Weights of a small GPT-style language model, trained from scratch on English Wikipedia: vocabulary 2048, 183M tokens.
Each number is 500 + 50 x the weight over the matrix's rms, rounded and kept within 0 to 999. Layers, rows and columns count from 0. Numbers have three digits each.

# layer 5 attention key, 128x128, rms 0.102, rows 83-127, columns 96-127
506564478492451458400476478545499503443521554514484412482541512557512531440654518534470468495473
491492529475516544506465495521455519480501494470502490520511513516484522501496481516481498520507
486471531455581405534351534422553533606448543475550436685484518467465561487459310498598511497543
513499455581461515403571443484467460477535471572432489364565487509523471459481624495391473510486
499475488486485521513498473502466521471477513511509519472527491481539495556525506536498493506483
495511536484550523524539473552597569505490493460476490507508492487534445511425501521573529508510
544399582432475475535452523497491494480474473509504530478484568473473496474525424423596474517526
526507531440471494510480586510524441553460535502644512504480437507502495571476501474578529515579
506467518533468469499542450482446493471596540535482431501449605444543490466496557496484482570491
553571441480487455555493475547566475511504476447560481538439504485521486515532474534495491498471
521481473590541565464520522499478481459517447519582496476557545454492506512539545522477500509505
567487526426461502497482536588498498515522521463600526525495515493458553551498505506566524354560
488551546512455464447482516472537485523492467551538544555516532401489532594499479496489578496502
541511505491515475505475517499528498483527471455507509510503517487493481490498514499475483479486
520477510479507498461503515515498496494461543529517541462537530469507499538515525481480478534494
510501511485503542494501519545476481491463551561564555463553549506483503527530523494493495519488
489484498485509517478481523528474479517502476520489518468515505530519531500510480490528499552482
471480482479492522474511474474495492513497457477501505455492466525516513494495498503486552527475
477551475527490486557480485454549493506537434472452457532464498452514474483469477532511473463517
531441516487514544470512524554456488511455536522560554472537521536488486508517500472479526556469
462491495485503531470473487509461497513514465496546512477503489530544543523498497520523535531494
506458498497474521497496451484502509492511516491463552486514516481489467501446498506488525536484
531523515471533522517481531555517501550558476512522553466536544494490475530538520507503494570487
466508491532509477492490509474537493490481489465463475517438432476474523464482492486505497477515
582454522499522485519554508564498467501512471502495494494523498533477504502517505540482477462400
408541490530447475489476479456511511479505553444443483530453461468507518498429506468529525476599
520539504554492467509510512463483509505483488467481473516438447466508523483485473489522497449513
505493506468523507486500499538496503489498508557529446485544524526509475511556504486492442528470
447556465538485519508467488414511548502482532499526416514433487466547492516484496455527433494597
518466537467454456474580570554465420543488551373436629464523419482449505506438536525533615493471
466529515524481435490488450486496463435499581518504460559529483479536525437485485459523473523515
572462535434510555550566554569546459630523484457511428418410549513466466498490498519500453510403
424520489561437407467486430418518448403485644449474534602539417455538562422451489442525585509593
573445549458383359491646538616494350474494616317333836479598370477390533508437542562494654506451
448492491491524576483393471513523546498528509630589348505519575529575462489540466463483422533515
509511393601590461467385567381446553455388335561633566491573467459510516600574513414516691544487
429508464598510406486389477499456458325437489582574618627655470467557556393548506466433629563508
505552468472565499410437327351493539452514490406494690626533529597630616283509438456494530386538
427429516359535600409414421506532547386578486497489618465519472678393524627557480441432569545532
397575608608476487514430479541425512621391375302410375552585354602368606795511694463429799546427
521556590515392460621508630409367518466455406508620573498139607510598561617589651509426458349553
382533590536590503608760503487391527320545436578663368592647475567405494578602700695415409585638
526448427569466531547623440422583388528581499620488476512501538404380465818485442484592609518570
458494287394371473392664644422535598696495504540420306463610477420526519239502546376393358356489
400558478638461525538291562533440576640475219483583430647398534556297409344492494429567318492597